From a checkpoint of a small transformer trained on Wikipedia.
Training: a variant of Adam for these matrices, 7029 steps.
Each number is 500 + 25 x the weight over its row's rms, rounded and kept within 0 to 999. Layers, rows and columns count from 0. Numbers have three digits each. The size before them is the row's rms in percent of the matrix's.

# layer 7 attention query, 256x256, rms 0.0587, rows 0-31, columns 128-191
082:504513521474473552487494469481487482514514498487518480484515540507484536479530477474517485483514509494491505510483510503541487513522486461506553484462502511538517474554519499484503518523479481
099:487508508470510471519561544477513490486500477530527544503530454536525474465455492500476484517470497451470447500500481531478500456473530505484440552477541496513513534503506520499505479496473505
112:471561517534494485529481492477477496495496499517513449549513479471460511504525484548509520518481469548512468490565541501490495527496502493496467517529496484522507517469477495489494515460498494
100:491511530492473485546453454534495484492507485490498536526508485483466482504504527491529519471493484502476458437527502484516496508472530519448501498521466486478507499518505513484494465497514476
073:523529499534522477484527559510486502479459523462511491499494462475507508519502505492506492508509501505493487484466530476452518469502536484500501508500500475509499515432477472522500511453502462
124:467510472514482464483518491486520463531509492513487501551507551522528454459497457530497500496505481496520493521520481533516463487507518492486451522452532513530511519504500518481521448476463530
229:493530533520459536516493462492480513483477510515477455532524504459460518509530523501536534516509528541492480463508544466516524519500475510519498501527466461501513486487496489497486549479513492
092:489508504492537486500511566487484485520503526495526502490471486460503513488513512509503461495516492548481482559477512509484475507522468520518478538494593476483478490444521521513484493500504489
093:523481492519484522524500486500501517452467538502509507503471444515479548463513551502514480519510470526486504470539504485508525474516506506525504512489478493502417532488526486485533489484490435
093:521492514494526472529499514491506458514511494509494523506492494506507495487511535520484498490505470491519487512527478515479503532541509498530476570539489542480465468506509465573441478485516509
097:509474489532515546463468538514500518555458487496495502498505495528539534523482520489482455489519539479529520511508474496495519482510482531508498559499552521443506519468502496551469516468516535
093:493535509531546444553496481502472449451491534508486481491489538513524516527494450502514454501456508491504520489528505492429503483532531450486534476519466497540514495501507446467474505513483523
094:470525495489486510496526499472489487524483523480475531531508508492518472497493536501523490526516514527542504514492500514499440533540518470498447499523466519525486478514523482563510476506497538
095:511483510462527510490504524510503481483507479506499490413490540473495482490530492494473479486468516523480491550520460537516507495439504503490510464491481502473532517501485473469509502540498469
090:496555476464526481571473530502502468499536484496493504536484471485494485461508469477514449484521459502506478475533487480501459496510529497474506488468456517547482524542466502510543482492467481
092:499502490477502507530474474478488496466493522506496476502488513493508465535485500502518472519552516499488537500544473477513500483524470549476497519477494509466525501513509486519479524508512484
086:478494496538466513500509462492520550477490499503515499491497491500502484472489444501497505541498495499504549444490488450493506488551514468511479463476442474533502552484466503462530503510504478
095:499517503488566485456540533472502470514523495493543463501507503505510508454482462510449479491495480499487530558490482545481503487506510487509513489484534494476508501502475493510493502463480513
097:548504519511481474520473494534507482504502507487513497491478460484492526501501512501514474482444464493499503462494532449466498493527516455513474465513443497563504510492534478487496489513518482
088:523487479523550517503475528446510480525490527523497489463470464507529527465509475504498448527471466537506508517502487521488501485491467519510527542515555519492483517460501523497485514476508510
088:497483511504474517528541497528500469497491513526513465512484503511521536451521468465505493505526447463495492465505488530479519472501492500472492523469485494490506501481455516501487473491503473
091:488491542467487489474484522494512496486526504511550495490501475475508498443491478529470496560472476498482494501526512504512522501521525505516517510500511511509469548471470507467509493445499456
085:488493535559465480529524517536502501444531514470494495507497495461470503496497456514533552502494543518519511488486515492474478470544512537501488455502462500547517503494507511459482480497460494
101:474496513483471462508529463500500483486478493528538507533503510504468501469507450560492526516491491469481530479509511507506487502539515490458470503527523541510510507539541529514528493464487506
094:519453520503495534494533515515499493514489457484447518464500505448516522538525525456501535499537517513498497531475524505488524478473521504525496500503481512497511469484481470494489503520547491
092:496524520510548523502457511528489487480489488488483492501439477492517527481541509495524498447498483498508544475522456504514506495518491490522529450462461505505507521570481507497510481500508494
090:502537472510519481506443488482477474500492536542488497548487468499483499502487531481514499501528507524519459468507527451477508478538494491535497511494500502493504523515569548523464464488526466
090:506522502439491491512490507508501449490498498490532482482503531494544489532486502494489484515514516471482489557562474493488538493546503505530518505464475527453499504486509505508467497507507472
100:474518470511503548522492482485494506534477488511469496518484488517519505475520547491487471438522503527504508513495503516506455479512487511512491479515521484490509468487526517547489476509499519
095:509503503456493512482492509482473517529511501465498503494502513476499482475555524478522501476528489524507477526491473526547476463504486518503489506463485511486538504524513511499531460533506514
093:507471570503493504541488512558484488492504472468520502492502540469501556523496533456526496448495532459508487465523504489543530498440517523483479480504470511519527488533481516487501494498482484
082:519523479513491501535462528490506506498489528473441498523475505520535529524471486458550532542455497483520499481480481494501517507509444498513485515496451480519492528517509455529529502505528507
# layer 7 attention key, 256x256, rms 0.0562, rows 0-31, columns 128-191
088:510473459480554453484500531504506480524476475480506491512460469471541525528508536516517508525431498480493496508485526432471493482496498522497504497527505506507503514491539485542454493513479503
146:525493465515516506503507514514510505469505486454469508495514529503562533492517517489502496583511500520429464484492498464530515499472508517499488519503499500504551515496476443543511453491510502
175:521509522513514508493484484458493512510479511518509478523494465499470451496503506528501503467441484516545514472497512528490501510493483478516497492521497470499437527479499503466494566464529482
098:486454480484498542495486521524524507519529482499540463460487468530515545488437512503513465487466500461488482487506524497501484505498514480509534480490494498527472504515493491488504511467547502
079:468530523488483473495468493512525522479505504472475490468479521536501466542487503515460515507495525496519493524460468522515514464497518499506486513479466509487509500561522548466490519489477497
093:532489502525519510525521539494518491482500481474487500477512514489524523510476510449510476540490503520470435532481507467460492494498506527483482497484503519485554523468466455536514450517513502
108:534518481496524493484504501459469490484469507510519458514483461504470494475502495520517503499469466487492516452479517502486488502513505485539524505510517484496459516458495497458492563480539464
094:513471460459503499448506492559524498477558496480508515462535512484543473509492485535513484494532471479537527503499443497495518520470485526451490514476515505491524507540511482508470452497474552
096:539484479513510559473502494492475490483554493484497459445500484480534502515506476518490505481460518490471530493517515502492487498479510511530527520496462533490520462488466472519482513490498472
092:537484495489534498512524498541531497538506477495506517486483533529486441525495506496569471519498512537504514484521492497509480471478504487503490454467464505532494479523514503442569460483511542
103:529504545520448451563504509492566496495498521507519507529471496450501451505511505468500519496514525532475510539512499518462522480501487542491508494496485559486522477520477541494438479487501493
090:541482482481489513499465498443513517503501512511509499497474524555500543537536473491468498485459516503489488522494492509524446517540489476535485457494478496499478503515558510463527534471487503
096:494503494437520504519491554534479482547519460491517488471496528507467473479490514462460492474474498486496468534524532516489527526496523478471522461481492515484502480491531530508516475537508581
104:521491513522460482490516492488519458501518506496522528515519498507518524518503474544536516507507472512523488472465506521523483511559444489500475531476514469512495514506561475479501542503499523
099:524429494504515528464510496506507536492509502508484494497501468515505503484419512476496503476468532472482492470504467472523479520500524470481506489489485518497481503501496480460513499475503507
092:515423477465459540467517450545519549522513506441495504490538486498466514528550515516526536505481496486475466485530495445513523540440519508482495447505471501515546492492523502486513507517478481
087:499520524513522549499499463442435512471473484491471477498486514494475524509516486450464481512502569512484494527531508466488457504514524493508498530489515477493517515470469466538546511504514461
101:513508521512493507487532478497484485495483500496469528520504509504510457490519481509499503513549477514541530467465490485504442471567504509483447519508492489527510511533500480477489524539490509
100:482523527498508530508465516512528534473526509522479432510459518505506514485492498517507481488462525532471510530499501527482517522476453502525506509524509485495482496454480487490501474429512509
091:519498507505473491507502487493498464466488531495488501503497487449533488527511486496465498533525499515534503481499478482507495474511496531507486474483512504483541502531513520502499514467459503
090:525512504504480517527509506490485478470456539516501498522518508443485519488457507470502509491520508513474464459512475466469501488459516538539531478487523484493493543493450483504483507485504474
093:490518486528508531498505496511461520477478503496481494522555506485518467508508475507506479543509518509563536475473491448479493466509492500535479511524531458517518517491444434503519521472517475
089:489485496473503542481475486491472512528487485552506480493524449510465492491537475529480509508498485487489456545530478529481515538466487475528514482472517488474451509478447490522484526509510513
105:497516482466539505498514505516439490508512492514495493494538519534432494479510526519491509511477514485526522494528490457467489467477545482499505459511516498520502504473469510508499469481519490
095:498567484499472511546437511510516521515520498523531495535497479476505495526486495549504533502527470522484512506482495536476525516510468508501512557546518475512486514469498495532469486515487554
095:483493518556492497507538548520583511542521498485513479529478486470515537501495508483501535452490501517472466512513510525485503493499480463454501525459482530492517454497490530440475467498495528
094:431476503483489521491536509541516528500514461470496491489502521491537519495491520504526505465473537486493480570546505522509509487431497506481493453498479508497515463533454516487498495493465525
091:513484489508468506484501475494529504487469457520469500502525509489492553518511500462532481506498543547520515491516471485526487494499484526486511483514489505486505513543516457486528526503488511
100:499495528537493502513523522505542505521503500515523485530468525472526480475442529480489493455493498501505480538490479515466511483502515517453455522515523530447491467514486554502482489487477488
095:495472490461490522499514516549497442547521453496549492475499487508506518480495504471531510473512475466492489477526541495498508533516508499421474497484487503505515465552531504497480449515482558
093:464481476514484509508488519534562521516507508514527514515500466510540515484479479541535513473480487466512470443457529472499543490516488473472534512524529505510484527526503491480452475493513498
087:499500499505496520537436483522513528509498497496435495518511530512483489546500508469510517474537500502480522530500522479476512507483512499490579499525524534488536483503506534485475517504505533
# layer 7 attention value, 256x256, rms 0.0526, rows 0-17, columns 128-191
108:516495507512522514483540474475477489510495475458479512508509478459490493546495523528461469485483517522481494491513563461447527490516545492485514488502483538501508483497516492503457494566510462
092:529513450503529529477503485493467516483528517447487541513525465533486495511504507507470476472496505495450492487472537510519541479469484493499514509512524532521525506481463490480476506525488477
102:499488458515479488510471537515519454458475491527471485477496496437465532540494454473529535475487462503488513525505488537520459495537514549470497561487509484492476484489516484481511483453512481
106:500486520484474485500468539499493468515482534561530485512471485478492507487510497482485500511488528498523473505524493535510502485495507517478464507494511480453512474492507540494495493509525511
095:445494499482500507495497513468499483525507509484441527543518458494483469519505466518494447463525509498490471484530512523500482537495515474472524542469553513522533467531527505475479502574508448
098:512471519481447494444486494516485501496499522495503490470488546477493484528536460490484490477527519499489497498573531500517455517512465554507481495501460499493502491506475511508502518497483482
101:507524452497524443507524502502520515459509502467498510528522463492491552487509503497457520482484485505462484502508539514521408486515499476520505474507509492470504450526516515492516489514486509
104:503466464532503530505500509474503563504485540484476491511502551512519527494505475474545486509514507529490508515480480488545512528541456499506490510479497527562493547505431499488546499490476504
084:522516501476503499501471475494480542478480504501481484536499507519533530507511479500534500535475506525523525465543473507491532505512500511507490470475498480494480535489570504507528510520523483
092:513521526499477510507512489536502470516514489470515527471507485506480536503483488512506503482492486492523477484469541520488512471493541507472460523516567476497542530500506536490518473492498539
102:516552533508496488478461538524489526516483507502539475454509525486524489506559474474488479566479537489529506493513462454481480509450507518544513499495467503516499488514478504525535529492484538
092:536540513485500499462527475510508503489493495478448475483531534475519490502508495513486481482481528486509515525540515519519503482499450529543472494462482490489494463502504481504494518471465507
094:533480521495481506516556524471493480453522458486430507514494462489518486493499540517479477458480511514474500523522522538518475469507545474504494515493498471499505526501497485486489512525482516
108:489503477489494514474508462526465511502478492504507482496493475490507476458502496505465536492478512482501490502509493474522473474482517528489485474494469479501481475511487487504511502477489559
103:519490499503496487540564500517487484504524526516515482488509461457457542505513523488461468476488522511461507503471524504495534487470487491481503497487495522491487505474465494519501514523492511
090:513470497498526521485473493496527504517501492487533509467480478530492498532504499490473511514506507477511505496436476524495448499473500539467503477527511498491534513498504524503495486528513506
099:483525491538531472506507504496526486506514477491530500453524489464491495512500487474514485513525503502502529511490507456495474514515487493516484528509508490520499497496449476506500519472479505
103:488472483506483522538494556521528467526513518530522509492514489474458529508475496467519512468498510541461476522522474481466482492498496518489496519506502532474508457501466546504488496508505498
# layer 7 attention output (transposed), 256x256, rms 0.0534, rows 0-17, columns 128-191
114:468468460471490471467502515504480441503546510536496520528502500472495480531530479494522528540546477506568475510446507495524498505462521520506479518539488479498490526487565489478492483491501505
095:507516473491496468506471515496506436449520517460457498559513497473494495492504478495503546562532535498551477483437487483493518494477514510499490525489474488498482515503503512519512518493504541
098:472487538507551516456513464522495515511490472525492480472492479496446509510515532514488461458483480530486487500530486514488501573538499486502490506516484528500463484503494475528520487458447530
108:500494483464537536498483491525499533508511485546513521496462507499497514516483524492501488452445473469449520525500490476507497544493504476510495490490493496498440500519540500510485479449489477
099:458497492476486479506498524494486447495517508459520490517505508470480501490531479501512528516462483496536466529478502507505553512468509527530492539537464448494484491476501501460484505488466542
099:474515463495451470440505485502485488541479472554503506519531539521439479523513536501470482517450489504512512526520493511498532524522514498510507491468513482482496497542513519509505456473501524
099:513473470495547502534464522486510481506514575492498468511460520485536496522530470496504538511510504527524515528460477476517537568502510497499480499524495477512465504529526489518478527514557527
105:481532500513455493504524449514528482504491494517482526493478497536448487454526500536508466449553530482507468494569524517487459491496481471485508503497502470484484445495453514534532453489486514
092:525537516482517507470550479478486493512492461506475523468514471536480498475510477501523446473514457531469468493537531492508478474476511481524540461473497521528501479507445493519518495514502444
095:476485465506524525511485493501508494450483528483489497537498529483471505498497469488477511512520535510505508491464528465475508520482458501463498493518480503489476469483500469503492550512508530
105:541517486536484495495495504514525508516497505518506498500496524519512499494454523512495487475479516506460555536535487528511515471518483480490512456460513480493504506540509502503520466507494452
098:498478499487464467456504471495494505544528466543532498487530508518451468548513513541522488513483467493477511515529464538532519520532538506433528484436511494465476512507486507529532482468530494
100:500505487468515483488496538523507496508536529492526520498492495477526473539553489480505520540493477521561489502456493472506498528493511548484500518534495534509475537491559467470486501488538513
107:521492514472501548489492475462505499503535525516493518506500533518496478516527542491498485493543485509511553505504487492511516520488495486532507503469476507477450525544514477506476530460570430
102:494495450485528477466501471479486495505516541498501498528484530492513448500503512487506498493535483466575478512415476502507496521473491484488465547506477502501488506501559472524472483486512509
094:500468497539487503527517490524518487466484533469513467516490527475522516478481515496479512477474542505494496468513514491500488474484473469523521495511495513507538489477486508491465546498485518
103:486489475542479480455474480531531503488506463475498476522499529502476520491496516525497476489458515510490484516506481548489491500523497472463514491478487486510527479504483535521553457485452568
106:456461508503536445517491485498511490511481508493503468541482480445502486510496516483504481475496501490557482491470485487504509536513499487541454520540501478520542529475547523491459517508445504